Part of a small language model's weights: RMSNorm before each block, 645M tokens.
Each number is 128 + 24 x the weight over its row's rms, rounded and kept within 0 to 255. Layers, rows and columns count from 0. Numbers have three digits each. The size before them is the row's rms in percent of the matrix's.

# up: layer 9 MLP up, 704x256, rms 0.0505, rows 558-575, columns 0-255
# down: layer 9 MLP down (transposed), 704x256, rms 0.0696, rows 558-575, columns 0-255
# gate: layer 9 MLP gate, 704x256, rms 0.053, rows 559-576, columns 0-255
up558 107:132119175143105087140090145113163126075128128116154137143100164172149142127113144086138176114123106150111138158118133086136141112144149093166069130142121121112134141161150153122102095134121176136146136099118122108165132114109111162165151144101115148152170133136160148141114137109122155151143132153178099135130120162120146103150117154077129109148152148133097133183137112122100143102107107139117171115073126132132128154158130086129136137147098118143120155146139084148122172127143172085170125138131138105145135088085122134126111113103094131103168130119112127104142145114126109148138120143111170134077159138118113152113128112116131135123123097152152169157121084115174109103176104154136147188170104156101110101169134112138139147102110132151109116113093144093095152155124110
down558 103:111143151134135124157167184110129056119167098101115161099137147107120168132139171077083179135113114116174089173110148090100139156117131114110105142126067131139129131150116121091085140185134150130142166143098150118120161138161150146186115126157089126116153182154091113102136140049115117132121110109107113128089117096128107148157098130109138113097128103159110139121118137143138143111136144093116138086121152097126148138157148125114147122135116161127111105113135104115081136126136130135121136157142111066116161130126170130147104086130152127112128135092111082139108118110110146153152115130128134103143123115131129145136139085110117141104135146131106155144154127121133112117149168127096121108123111164114086109092085102110176137114132116148113153127149152119128129159157143
gate559 100:135146112109128170135113136125137124128141100084136166137117117124178117184135127109118088155107152128151090122154142150120181140116100148095155169136125147123099145120140113114111091126138120188144093142088169146111182118093094149112077110135137146132139111137112144126145091119142137166166155125102155121154111166104156161107170119153131131144138160080133104166179146131138118089154096177085097138133142107140120094148148086152120102137170115155120128113151141164116107134156141105169123111114120143161085113136117125109129139120113128144119130132114135133140077136129127151170117117118127088110110121125077119148141166119145133138121111112126111121085119116102102115161131154109098095141086139138107111116125098122131104145181091118113141092107085195109096162114159
up559 099:183119156153141140114146123122118112136103182169136122177118101117143106155182147126162089122130130078097120115105108117111108112079144148134136089125182147160102133121093078122126132136129184128148119123145099129099086094104134155112195117097125142140142130152079115147104133135146108132127092095112116162105141132114109122159157104157096112137143123136122167122165094114095150111095143116094107115143127149137146123065127113122105137144148135110134161074135111155164102133128149111120091140139069118134151120100114127155129110111129114130114140129130168093139134137116112100103161111183128154104139168119123110062122129126144133122117156133170128117125104137191110109113135101131158118117119146124158090154088085130089125096106149125157126116100104140117127149106112
down559 100:110126176146141135121114169107140098112130152151120133134166138120124110069138144103181136157122118110083113087134163130084114104134173122091136097160123170181134136134118074132130136151125132144121113101085134117143110116161091123114111129088202104116132128143166143133134115087105105107116157103176158158172176116114161116146160125168127101132116092081123128130101143095073148173118122115138106100125142120110155115143117128138116151151097106115148146157114093136103104155102143115212182114153112112096138116102137130112105132148109111107129120140123115116177131126167173110119116123116160160143147154100124136125150150108121143117085169138135117127132133119157102156107106109152155112136119129119145117125099104108116153140166131098125163138148144145165143116148115
gate560 095:098139131099158105146122151130127114109111134176137121091096171114101074116175121093097124122141113142129088083102104125161088161130146121121179150122120134131092134136122122121100124127117140126145122120112136115070150094131125128153142115092109142100140121109114123132114139117143087126151117140127116140154145084122120136161115136141107162129173143131227124135101125096101132185125124134104136100126104167155111136089153087173130143143140163093138136083072154119154084095127100141176137142178110110108136130109104128124128119144126168154135123143159136105124136119133125121172137133133133112099175113191127091121137146099105131187149130103104146097123133126128134093136122107168151137112141144131117153095134107104141182109082121158178161097121126129128140126129127
up560 095:126142129089131123129169111134128139089157138145136141144134141126142168113190139112117062156159159137115141100133115133142121124110115130124105149128163128075117139141148147088150122090103144137178123114139114100113154161102130143153143115063146125110154124133180157151118148142121117100080097101142142117127182136115190125129086131083100098086111118083140144117148129123111125136136093086153094101098173133150134138109100154163117124106119092145114113110158128164104129135154198140126174144143101106118121171173089138160112126114100126115144164137114104129164130108133120128166122115145155154123139134135166116140149103140129097128118129080140115138069104137139125106118126135143096098159086111086157117137124109151123135145113141137115131156107124144074154097164140
down560 095:144152147162126126142089121132148105150114118135092151070136121150109136115116151154128155111143096108133078091154144119169107145132151098134137095172063145109125094127186102116095173175098110109111145162094171183094116124168124135165111139157140152093128135098109125109146117118128167127145141158151133142124108130140143132124152127142125111097115116145152108153090101115111139111132138127153157095135107127099096142099133103127146143114073125124114130121113129118137110128157116093149132102156140136159136160139135104129096124118150100156070093126111100127112140133117122148175099147076130078168108135146182119127118184133113157115148121154089123138167124132118132159141108120105137096122105133124109153098135082126147148121075159133104118097150113061155096112132106
gate561 093:110126148179133152112127091125125126133128116126117119149159151135123109129112136104122129183142139110124124140152143091121096162142167173174106065144139158148107080097111162148100131124116149159137093106137151084106088144198116105107152127116138114176122127157156138101127138112107135125125149164094158116126144150138168137137116130168193131131137157153120115104123143112112113114133078140125106147115131130142130158142109122069129144167109103133142115160126128097146175094140098169153141132093102153176093143104135131088109138133139094122154104090106071122121170113113154154092128138148122126136145154163105140129094099154103138114141158133100128139167121160159093106125141168143159126138105150176119116107135109125136168106129149151105176148135181106119123146124133
up561 097:142147141129075153104138073113107101110112128150135143102148102106120100133140098129129119082137099164137134152131141107117103136134159121089159123119126159120120119110130098150139127136098113158107101148121129079121138156138089153114130121129153097170114140145114088124134122112112143151119116134158116158092138108124104138112103127158144164126114098120140152126051100162118108140129152090096121136122111152158108108141145138122110130171088129120131156138134131115123133101118128107178104139075148155113128151127075078143122061114155087172144138116073114139121132135178139128100137147064111153149094140127103173112096133135152113148107158133085130106163154157073126116095101134121120139140089122163139122114078151145152154113103137102143123162153157095182143144115146
down561 095:140072148157143157178118132118146141117119108049144155100108125119103141144086173121137105130114144115116122160148121107148135139121118118151124137171095113152144147114160103166117094131147115129114142137093118167119161106128127113157090103120180159159114102146088123082127144105132081102152141137092129107117132143129160125120132109153119103200127152127085119115114118203156115123105135154106150111153097135166163155140111102103125097156141188140123137134114068156134146148173104120130138157117168136132106113118127133104114134135098158127106107120164117122125123152129146156159086085165101075141126154142117127102141195124093151118160146109130112147164145156125134117115133134100096148164146115154145129142133157135120124112162111100123140117099136140092121129111108
gate562 104:085127094147127124108150119130141166125115143125164129177103157128141117153145078121096167084168109186156149138117108135123114116103145106137145153075132144137115127118131142127123098155118122122149155108130113111107128160146130117124140174129096097152114105095145124106166139168150115122083114187130140128098114102159117120137091104119057145112146096138157157137129132131134120130121129150093137082156101177190147123093126132143160122134126112141153162124156119153087149149130179122116141096158116139154163103097123138154118150150170122069124109144101127127142143131133122127134156070156127102130125080109106145111135148124123142118151173157128178125143135094120128132113103148114164144174133137133116113083099093087128154165136172090119118115088111123148149113130110
up562 103:178094123137153151086110121128096104131110143151139095126167134110152145101144168145138082169132130115089094123086142101112142089136137088152143115111181123182151128129150109183176146105118122144129115140119149108142144125122150126120119147135133100101150150168119120121124150171104143106107155130073122081089128156098138136133109122120118102131106114177130168124131127146118113131099124109139135145128139141103149124138165105114134119121149117124119130120161120149130145123137143143124115088103121103171164105152108086134109110168076132099135090107109163105149173111101072081120105089134157097159102143139102122137120113101132162097135073131137156143118115111118137086148164146202103129141100107131117142148120124152142130100124111075162113137116125190104131124166127
down562 100:130138144145095152155136108137114132119148178108099139107137092088147091107139103139158134102134139158155128122072111123112098137127112093115174119075115110076143128099124107093185096101123146149142149171113132098137120131115142158129133116095087164124129140130050139139165123100132100096086185141114120138127137155116108140133194116101114118154082115118204135127156103104122153105098129155144116157113131128118167131112094116095114115117127148142160154096135133125119144118122127161109161160142077139139103137152108147140156154175109119137133123130097076106089104130144075111142139111130135137114133135106108131131152142154138146139157153152123147145105114113130105172139140109083127104136145120148113108137135149148140081176111123105148151169131108131096145087122115
gate563 103:148122119099115196143118166135153148095144116152132153133093151091134101093109157165154110148138082151145102150153107110101143117115109119130135164112064158101152134160106152106114119151091165125162124132172111154144114130135136109097116075143167150135085169156126170149133087168144127147120117114145134142133157143127148152103095157191141123120153137158136131104108130131173147141113138128136133118130108118124093145146158092141141116116129110115150094148130146141145150139087103124125076104107117142129128149176119139133101118120165129119152124171141171134135138160148154153117133166146160122109125184133087105128116108180125101111172152128147109099102132116127128107128173122095165087121138117165127155141190114111158127139106129130135189143162162127114128100125134
up563 101:145083142153123149133111144118128117151128156097154135184144116129112087091141093147107150132110189169119120146098127169125160109103096151121143129111141142089117105141172164144133172110099118102110129107109149163136116113128174128132103157090112119159119101130116136104108158099119097140096181107103132126100092193134143141092126115130158178144137148109124146129144148141167192148105075121140132122120113151141131106064127102133138075136124144116102139110124134137127106130100130117170120119118112129127139129100137140096122144126146125158095134099087079127149109141133155138129151108122117163092142121090150106095051106141130123136141105125115123107158116097141124124146113096103099104134132101141090144143099145118153073153145130115127142081093127117139150138128065
down563 101:103158153138136171106115151105142115072128131096124183167151127131166133153166140124106102154150112134152123141104123137118146152083128118161172134107124134160097174120111136119123183116168098169089124177116117105111092127128130125140146100099137100102102134173145185125143168112095112133116091116117125164153151102119119090134122109150118142097132160150090123174108108103146096111127105132115127113166172120113136103154130134137106140170135068115120130160153135135124139127125119122083150124108118134148125134147138076153139092138112133194172118187133076179110114122106109167123095117131096149150132109126133155111126138114126141131115132090160168141115134100141155117155108129149117127175108136110120142149123149081113163143129113103114096091132121131131132082106126
gate564 102:154101163090125156152132167136126153114106135117108183120133112143146111159130135127097112140165108110170094123125144082125117154089145148141108135127137166151154114137114145133145110110156133142155095152127126129122100124138130087128168123131132120121143121124141126108138090103114117121121095093125128097147111129101125151087148141169139133083184100112105148127148152101130111129132157132117121081176128120166112088117174114079170145138123079134143131135127116168153149135151107143143113078097083146119159109111095148160171109111107098154125093132155158118149162097123135110136178169132188098164092121105073120119123154147124167146146150095140128123138133099116129131112111144117165121149143111092129109146065113144103110093105098162154179099140100146139130157124089
up564 104:097125147138116151087133154099128160124162160117155158172138077114110139160163101123122126133146165178099107142124121125166124114111126188126136141120116133107126162124156128099145121170071100138142118127141121148168083140110140121132132116136139145131118134145139105139123117152083136105144165145146082140162123116128131102101117114129131110148106101109130142097128174144152101146100158149132157127097120114123158107113130134068097118111120107148144101171156159114152102118115146145172175073081166160125118078137063133169110117118128130096128119126136123138135172078114098126135157117148120150114129099103141128145142162136137146146120080148123098144130103123115124159094143094138163069096143113145170125122114168113120135127179139093139132125131144088138182154142102
down564 102:184139089064109112134117117161119126165149133128127113140113149136128126106100136114172107107098154130099134176105120118133106132090140121136134109149085079080118140119141138101100139154106098146152138120108105155165113110125123127127115152094150154155119138140065116105136085121141117099116121142106106123151141127148173082130158119174156155094156161119125135130141166156143139110129142133180096147111098109136129155110122127146107129105108156125164083080149142132097139140131125128138091157165165125105131132131097085140128155145099068129108070133142130138123108102156150123164123079136159122113127118124129125135134169100130129108099143141146117165162097161147149083127142141188139170145098086107159120110137132104122136097144153086115122091137137134094089163111127
gate565 103:170138108061160111102104170128127157106130135119113140156131128104125117118125144161143139158110132186129142181140152094162130127118142113170159137126119097093143109172148150120156118146107095142149125146150169140134147157128137171122118152102120135131125110152094158113108164135140107152113097140096118102094117181134096135129134119118121127113114105153127132116145119156112072134132137141145104158090165124094120151150142097153135068130122164118112119127105099127115075136117135123161083149116144109135157143102133088123127100143128151134114144134099115171130105159130126091128133162143126141113141123148098118124126129162111154104160097118098145147129097132126025132167128192115141142126090130176115105127131104091128087190149173130120145122086135100119122142115134
up565 100:125098148107123146125157105111121189035114103138086119137112152125123155129161147132117097136110137088115133138159121119156134097148102112146144142104127164105124132149175158155103160108143143105142111061144125134149134138134129143137134136162079108170163109163138144131130104098108110074098178101115125103117128152139131082123115124193109132112081181124159109134119116118152125103162103123132141121115139153165147124111146132116123133133098143138125146145119091102159151129157099094110104149097150101141093098132135147122140135174124157175132148110113138132195121121076112085163127143132146127145125138121106134112107165132113138128139151178150127151155119126079130142133151143125134138146146129108129128143178085146118134155127156152142157127154129074111169084134115
down565 099:121103104182148098125156137147126151123136160115132090156127125074093125160125162145178114138120098108130125127126142099159123139145087142140094133109166114106102149119084127143137137122103122137118117125174094161141144127098144157150104089107140115176148118162146125132137096124095156086093111114127100115113137169128114117078148151130150073156141173127120122150137111096108120105169131135110130132132075142158140130079109078136150128101133165132076127162135112124146157147138103134130172079130156138117096101125146094126104107120146117119072122145127120138114105126107103117145115091170151110110119079130118098116121177123116165144161092105140102109131095098058116175148131161130125131128130115112162099093147085108118124118123157148108152136124147127100136095107101
gate566 107:155185120123115131111129121118159151170121132109104124145096174125133157064141169098128118128107118109188129121135082112171109101119105104108108140111132115151161146116118148168121144142170113099138143166147133141139142126104148136139141173091142127138124063108156092111124132143133109162102141137116150142135138114091136083125091127158168148096092137150141095085112126165142129143155147141107133125122156115146155152149160111107140169137157139131151147102089134139149119121154105098139125169125118153160137097119124169154150141129136103096102134079079142098103171135152089171156153108151134142148099086179100141085166118139154154099138148109134131159133128123135135068164101160167140172111180132111147122142113095126135107109124117129143137156121134121150112126127123
up566 105:116138149136136133152094177125124094161136111148091099087128123114185101133171115140151111111119190126106138132143120099162139146098086160122081110105098126132102130091119114145111150114091100171136113114124150152125142133088141160146154190077143118116115133151130156128138127133119102118136137138173140115114125099100166151170090161145120160118105136126148110126152166153115130171147087168140116132101126157140135107134130105180136141148114091130119080135163122171151140115104107108126093125126097119113072107102154125126114115112145138090117144125110160152086132145109117110107149086132154085095129143152142169128142102122141121115088132150119103126082139118136162099137150082160162099108124138095125143137084099118106148115090095135132159150081126139093153133147113
down566 105:098116129095144089140131105113142127162131138152143120098146127143179115155090114112085077124088136137096114135162138128123135134112136124139127157137173098162127131138138109116118121135108129157143157120089122119140091143107150116148125113155133162147150114103131125120167106150169129130122132140145150151125120098130163115127112084128102081120057159162124141124122129158154132118133088143128102170140183139120113075103081166117124149112160164127149114120136104126130111155090148127157101142113121113155142154123122160152114113133112146156166149132112119121118145069164140152170119100100117103105129085189127128160135049138115127121111122073180173122135115140180114122115157138130101131155108157161164140135084107113139070076114113127124113137122122121162133110130120
gate567 100:103103119083108162097093139117125137130095111112147131143128158119144119116152164115143115092148119121133125094104101140146108121138144134114147159143116137114120180112134149118145107144110149165135076159125166093134099161126080131140140116144179118128088143116123127114116094094153125188146163176148179156121109083148096136146115119117120163141087127130129136114112113167130140135159129153115115119072160116127120152127165089100128104160174151135162112122170137139099150117104118066146102132112154145132119134117134137143163097083074132120107126165143140207149135128148151101140112129143149087139137073115119083166124107148110138102160171110124126154148125128118126141148125121141148140146151106108114135122137162126107137134112067087087126165110114117117136089087124
up567 097:119115088154113175123124104145150118113173153096086136109108130129121178109085146118156093134111161115129131151094110120106139136126098158100147156179157089127154156110099198129116116116075112119134135127139116097111072142071141108172118128069090094152147123119144122119139127142127131091126141119097175101148125115152125156079153157144122142124146164170107112140095132110114113150114106165131132139102130154138143138112129127117153111072141129163122154112163084174173132130140160129154128158150128162126114152115106132134118153122115172121088104109162079167146121134145140089119133108090137132130151124121135122145170122142121128147145099141111116125131109108115104113165156184148113129144162156150135140156153113091142159108128165121107144147127110100156116153104090
down567 096:153157158124089111143132122127103128111090157137128111102122139150128109086131145124081157116151127098101119139109124153138161163124111110119086162137136129140137121133125087131159111151150170137145143104124132116128096134130140141112122118113105121100109170141123164117167141162123121095128124113135190121117108140147082131088137078124111171088090116100121111162057111132141113125090115127089128123151124074136112157126119177174110163142127157137131061097130108167102141132106140106174107125173093123108138112113139105088144143135123121134118126105119132123118142106163120136130149128148110108128090130152168101115139103128132147113161108127139127144081140162194147133090146109109117158155161155125071128134115124141142124162140108122153119072101169076088094149091116
gate568 098:118100138119120187151097127118123164118119137145117153120148115134108147112091168134151136116110097109094160113175125139132120089155154098097181149140140111129124127095149087131087160126122153122096093133143120121124105175156180094080129098113091145139129132103154118139121117100145131109123098141145171128138138116179109136114099147169138176142119141159148147137121095148121082143091122158103137076114096161106185102118097094143143164139143102094149121139159121107129113065160122140127122127149182155113122124138146107149157146129093118135160081132137123134147123140181131161161116127135165137132135084149101140164123106165101163111169130144115141104122126133125129147155128085109177144104156118105130136136138132145087147133136101113158134079112158160142136136148109
up568 098:153180150115163112153106098138171137096142048136165133113116101132099155130145150144133098125087140136149176143151128138147140137131117090152101155159162099091107097110125097152131080116153127128116116184172100152112126171096089132146140129088105146162155145131147120093150141120122104126152116154164148162121101100159164127128140123127123128172089117144102121127133133143105169109160099116125122121103172138101101135140129141166121151105143129146084128155087149127110136142175128123153178129108160146154109102123137127119151111117114143139115086161128094174132124148144141148146121124125137162137155124104132127143100157113157141092139108143092119124121099124138090126148117097145109153099157174109131157177174137156098179150119113116150138123170151102157121109096116
down568 097:149114144134161099149133126136142145151148129132140116140142135150123109118143167116129126098124135126176120141113145174136099131134145111153132107124163129126090058151143124098167103088109142167109161098075150095130121140128121116080102148145124162104122115138103100107144100135099126105108133079122119095105104149087113142123152099075110123113142095138120164144121125133147134152119142130123129134149122144133160106136072090142121134145117108132160145075118110128127123178141158165180114163164137103143194125110142093113088122134133139128160086110127100127148149118163154158121153176147127170141129175144193139138142113054109108152082120087112141126127161119134150095128121123143101158124142093115128122165169139136114079128158133134154142103098142113115092109131117
gate569 095:136114099122179107123130112182131172094115120125154141106120114138147119160145156139113136166136156186127147117155122123137143127127133120114131173084116109143089156130132108189122121120116137092166130108153126111108119099091175143178112079110140130096115164142127123164100130124147079126108086106154112112140081144135118134149120169159150158161132134125126115167152119146139144101173097129080134130133147111171128076113089158100132081144134086130139112101138186111130146108098165130162174124111119163114146150139154127095146096131130113132069122162110141115146131123157128117141117133108099177134134147156127134120156140092116104125161138118120155121128131156115094122136115130104122152145074104126124066096101105123101156137112145085099117135104157094134157115136130
up569 096:152133122140100112108112112135150128127102109096118148073090201085112093103129148172132142140126136089128074103164144116166095129122149128108116134143140132103168122126123122143159155125087126125122160118135094146140129119125078119150136155113114094099140102116171113180134123139098134191116095175180157133138131099162131126090157196112140101125114142112091150086128133109105132168138137149138185136102126134082095093090159133130167101117119122127143114080091123132119122110147123126131125126143117099102098128139133095109128139150127092132123090156152126116145113135104084155128142112135128102162115156135121108155119100118067117157176116108129148123118103123147126122150125096161129096119120147103123105158109080147084092123142130131121144089131132094135126153096125
down569 095:156181102137136110153132136164131106133144104129098098173119049133109118091123139124103125124160100124138117147128107110117154130069135102128130150083129137144116149119140151092127096086081141114123108156099157154141093118148131137100116089109126136142144125141127126149081126150157114133155107104108116113142151124107156117136119054120086165094126078141147125114169110109131140098123098093144141107129143130131106168118092135158128161151144104133141123126193160155152149153144186144128122145091141115180119079132110140112153137151129173123123154139133160175109135121155146110154134138143159165072101105122100121111143161110130094138127133121168136108179135131122115113116133087135109137129101125121126081111109117133117148154159157145105141123145109162155177087134123
gate570 098:139103123169160095142113116160152083109126075155130168132092137109108060087119091122161109090174130119182151162135114125106177133136118123146132152113136171180092079159185122130120132157136134120103121152159133150134112143126133125120151126111130090125161151142122129120112125125145107104125079115125119134144125154122106119090106100137124119083121136089145144140164175127111124163096115115093148113109114101107101090147146095142167140132161123098150112105090119106110164149097135132132116148126134122177124139129157126119132126108116100128119065134129094115163120128082076111133131103155137146190166138117098125149124117134147115111131148173106124157151140140093161100135141136148132115144141173163088171136135141149113096142125146110169120108122141102155152118123105
up570 103:092115132163107128124170127170181140123087127140116111149099119064112134142153130104115100085093101107107094129137144111123158099179073092132118144093122160115122121127131128120113159126111171105121155122181152120150109132140110080136104098178154107128134141148138135142116142147153122166159157102140090104128072124133112180103112143141117114163106151131152151113143140087119147135104141102153127123148126100133124130119120097110155100129136123130145094101121148108122079122129121125107084120083132117141145088113123136172095129132141112145133121136129126125128157117130146094156080115102150157116153147171129161168172142117163128132124138098150132136079159102097157111124129113153085198135123140130178126095138125149182146100122088128090085135138149113123137130150108
down570 102:153082167127140144108114128097185096139159138123139117157130132145137135156143144145174117063122136075098115075136132133154135188099138158090113097101109172138127157138108106153148146137164111094166143125116110100125131154136107119137132195126103143127118101155166146122149128107103116115137114125098132158145150134090168121136092141110105112164123084125082159089097146109139124128120110128113130135124126125118132095126118136156133150117129133121131119127158111096117101161114129116104152137142134134147120149149152112106146135117159083116116129150173121150135098131147172161120135092119112126163141099121180109110152096103067154099095118143125144185125157127166159119134150140141160111135132139172150090144081104141114104141115118128114210138131087128138120143103166
gate571 102:109098146126164142133135160131164131126114116140123139145126144096137137103137103100109135104139124114115149104173134102115134106116135126111116131138166135111112126164093103133121131142119155175134138119106147167098160143150146124101120081104135092163163128097120125150089147106093118187131128118114116146141121123105164157087108097114122074092149157125106114125115138149127130157130124164146083080117090087118155123090141142139136126090139128160108148126155114173151145146064119111132127155092131147149089111140129163168176149105099126152126085111109113113104131133139088156167148132132105158174092111136107172160152126170114113101109106105106093157125170134141099123075166076124118129093155141120129124124192126126133147159115133100161083168129149157119131126153149
up571 103:121093126140130133101126169116118135125101134122111145143157100103122137112131145134146106092091163127078146124130150163155115079125131187078164115128122103077107082077105115126143129139143167143132135104145111116109146137088158136149101111140127156094124116171107184095131115172156124122142159176100109151149164151114119136150173136160152129087108136137108105159135115104125145162139142163122141144077144120124110094127115087148133143098127121136149123118132175139109125165119126162078111134165126109116128116092110112167151186097133135170120144169133178105145129117134155120121174132147119105085128122107130177121141130155133095138135116125100107163123127099098122139131140106110160135126116140102165132104131162099127168154140073137083152134143120155118156102169118
down571 100:126103146133122180122107129138098099128178129122132129123085141163085074089090132158149107122136128118154101137141123137142146116124125103086118116151139131103141136095148107128116128145118136118118146162111196078117170119134169117081149122141158119080113123158114105114069156113110106110103098140100169178126156113098173138131116143090132094138092098103117140115122116142100108125144135114147101119132110153131110154120125102106166168130120101106065121085111098124150104116115131149127125134132107082126111137099133113164125126138113089177155108116169173092133108156147158138135144113178108132161120121149126139162128153104133122116105141117117116143135133137087161147076120102125112099158123103162120097149149136105127140106147151132131176191139129140139179106139162
gate572 104:135106133114130156133121111129122150139135144124164145183153144148142121113141124116102134100144053153132127124125165079139099153116100155109141141135153155128149147138110147213146141167117133127137128129117150154165144154124055111145131128121114123154112117168073085128095150131167129096170116177156084134106144119126127131112109162114129116113100144144097133098149135115153156129140149150107151123178162100096144131131101138130101141078139155107190104116109129122125139117133132134135110123145111109119123110103103144113157092125090150129140117106129110142096159092118079135139130091076121143101109154160113085131131119141128152084125109098130179098136150115138120081143123145091108093120154128089087114142123100102126127111087095094084138142127102157098127097126102
up572 100:127095098123134125106119132102127164117105115114137178107142177114117146092150148123123147143115116137117127102081131144128107081129128157099159116146067092099091135138095133102091160142133143095162116084096120106125146112120134125097156117104069114129129078120132154137127107131124092109147111123129121107101099119164136134108161146133088097098156139115078176116133116124123160173152079125134177100104104121101095112049153110082167157114099146160137162158131117131141127150123105126086133180128149140109104154117129134148157115147110117111135152125120129135149101164102103122128133087121108128148120125098128141127103107138116122138134178133135135143147106120102131142101101117103129108106136102123191141161138122151166111147147093091154176093158100125105108149166151
down572 102:130112130102146150094115163145111111120139155110112112123115130086132126138144162114142075122117119101138168130138174100131157114135108126076147156140117103127151126158138141151149124118111117113159132155147127112150154113135101105087139159124104119140127122109079146150126122113140111101133108162123130151111150118109103160131133149123127098139136146105088145106113147158138124120168104126090155148132109089070153150043125108134133148075166127124118173122155145136128145141145124101083125140121160056055130151143149087128204133101147087150113148089127076137134121138104126123129148093130159135121101086137092107133140100165090105125080087111097119152148085162120111124104082113117118088143156137116127131126156124133163121086119124126156109136122120139115117119108106
gate573 094:108113123148128138118122121122119080143127110085146128097141146110140098130140112121163115145188118122152142137145109096130135154134177057094119145138141198154133129189124081167152158158121166143124105173114170136127177131161077145132127128115140094133132138133149100156138121122109136127129117102153134095125132124129089105123131142134137105148117149129117113155167064147184151133106077153139084090141119132168150152139173112153126089116114123124138120123088101110137124118088151135116124176127153098155129158131070105112155127147135130147132146102128122108149133091160106155166119136129128153124137154162123147131109087138103145134122154151104112162128168149129188115127131153150130105121084158136184130134146095147127131096152134127128115144162125143086106121103133
up573 097:102130107166138130108128062103163116175151152147168126064147099167127143103130149095166116126148131074104107102147126135156113120076138181131137131112149115134131120140130160143123103090110133081127136120121130144114143138119124173150104119141085147131115107129140122086121173091098096121149093118132101133111170114148067115118099120095120169128146123141147110144126117144135107155120123135119067138179153081125130153112199108112145118133162140102130124100136120160128129114157135137161089130103131156157195116093108096123136131142116145122141099142156124095105133081102118099126104136135157123119148123107114141138147118128134137131138101109147109131132143132139155101119118136180154147161138120132140115155148104122089139183138123087187150142124115137178153143164145
down573 099:122110125110091157117127141124133107115136093111125080130163126135117140149137130113134098119163094153104137165142117103086133133129129096111160116124095127148113139105177112146110129163109145133134147140123105119139141105161165109124086138091087115191127112130149166101136122186143127130091121166159095138157147170137126120132130149157136118134089136116105199130100149154101113109107109120156145160169066109127080148161127113171109141151122116134107162119125109150144110120089136135145127156110090119153089163124115118125124193096155153144104116153149096117108151105106129112088130133085139074157147170153172156115134136179124128132131079140107140124146142097124120149097113088141155113142094155185147132146121095141114143130142154125118114150133140156125131129081099
gate574 097:147178145086112112090115121123113142138107126116124168083127123085151134115100149126178127122149148118125178147125087125113073111124095108157151138111146152162143121115123174151119135120122108165096135124134138172106123166138103128125118128134119128099101139128124154133082109137142133141126133134183160096155135151183129126114130120129148129160097099106101139112187131098123128187125175159116117146100152102144125147137167108130160098120059132123144141091132094112162097091109070090152110133129146132185147141141124151105131159093084152128132149127112124134114099132157115146139100131125140135110154127129098122115142124115124106110131102110109119114158151190146139086183141093135084116140134148122123186139153103108132086150090121122082102098144111115150115126119139
up574 094:135145128147135083124132086131109132103135151093159051102144138153118098104105135123119102139132114092137150098159130092143128166098137137157161107138190115114112152119139111090153111169154142115117142113152067141105140102127150140134134123082144136107182139080177150112080125151145137107094147115171137150122112124108154106123151132121143137111181144120124145150138139119160149148119169140138110095145125107117135115074136133119109122129118121095105170145145134124088179124117121139124137122139133135171179145086110112124108124127150144120162127137114093139132100058164135116121168086141131149132136129134126123131143095099098131163156114163150139168148128065135151071131122116126133157139117137142114175160127128145106102167124081139125147074131112101130158124118132
down574 097:134106133097101123131104130112142101147145113159143139173094156098127125143108115144122150123118165169123138123132148121113128156089136138110151149123114097138138138138102135140123146106114167168126104118087121103105096124139132154150160140159125153161147096127113102116150140139173110135124128125147108139164126115117128111147129130121146129137170113115113148158140088153171097134119143106131103156124134135136106155083107116140147111105090154145111071153147150069161091167147162182112097129128107105122143125162180109105107090103138120108147116131116117133153187123121174139131141127151197099107096143087120082183120108137104133115084136139149080112110130111126124153113133107096086082101186105105139067170119115173152163092127124152121161138133158132109121154128133
gate575 098:108132055145139129120088152148143149101124130139130140163133120138138170129093097166105136099174108152152095116151161128089161127099132177143135102151178167124115111135137142156141098067178133132170138124170132093127138154109119150117080118165155097117155144102086122141139153123134131142142084148116143154086145139146115131166107154123146094156142129110119164144128129125123119102129190176089134145141136143173153146138147125121135112132131122100095116112139144114128105186148146138124148167150126125174153096078120131091127162135116129118092132110119103123117126126137168159171157083115134106150131166141116107122160136142134162113093072156097117146127148132115105147112086105122099160120132131145133107160102111165110114141145121112158114132090145120138136094119165
up575 100:119153161116124137142112126146117134133140127154150134108130135125131171142130127131098095136132146100136154104133092095131095142138098157139125150101083094144080120118119119127150116141105098153122091139123170103174130155102152140076134069132125107153147138106141124117175139086131148121111122146121185176144130081162115136084095113114133129114121197143083152091137131147143140126115130153135108106167087118130179126117088126139122091108130124121136126129136129109110099139122103136130126168123153120119181135163151147129113111107108111110159182157150124106134149103134154142135115152092177080132108130156132132139140120124106110126085116140150081130085126117121075146123177141149089141128176185107112109114133178104153133151089204145121128118149141129125109128112112
down575 099:095114128123112148106071114146113147144141126133140171122122136157146105118121166127103127104140192090132170135117121193090128156110093136118161130110132143079119133087076123146097090113137138123122093073116097106103138124118127113114131121149101128187105162133099162125113112163167154091174122117135147140105152120121158124155109170110107111131152141116117130121145057120131176152115144159103136154110122151123096151112110146111114107076091133137135094116113130098177126111114124154136133137079132114130139139100161159135158113096129152097084147122136104121143134172083133128096129208146163176130115137096084112119151131130077142130113136102149103112127141108108163127107125074117133115133123094123117147142131141156136133112132125135132149142128126166141129138141138
gate576 093:148113122143168165121071136161118114118087136114106150138126153116149152155113129141088137135113116123137127145124119149174096093132112182154126136077111118081114128134157077104103137138124133144129115056142120083082166128159128111124120129157109136130167109121125161107134131113130135082105152156125100111129176092141150117121165075120101157180113112127132073125140073122130117170155131146150102136131130170140115116134135118158169069102155135103166153130164133157153145124102116136186128154141131101127113124125144107088168156158122139178166173143121131194121114088162147104119137126127142131137137098093122130131114124105105128144130148138126120131132146116119167123122102168132095127133132118137114115127113144108143163172130112124133151157146167119147163161157117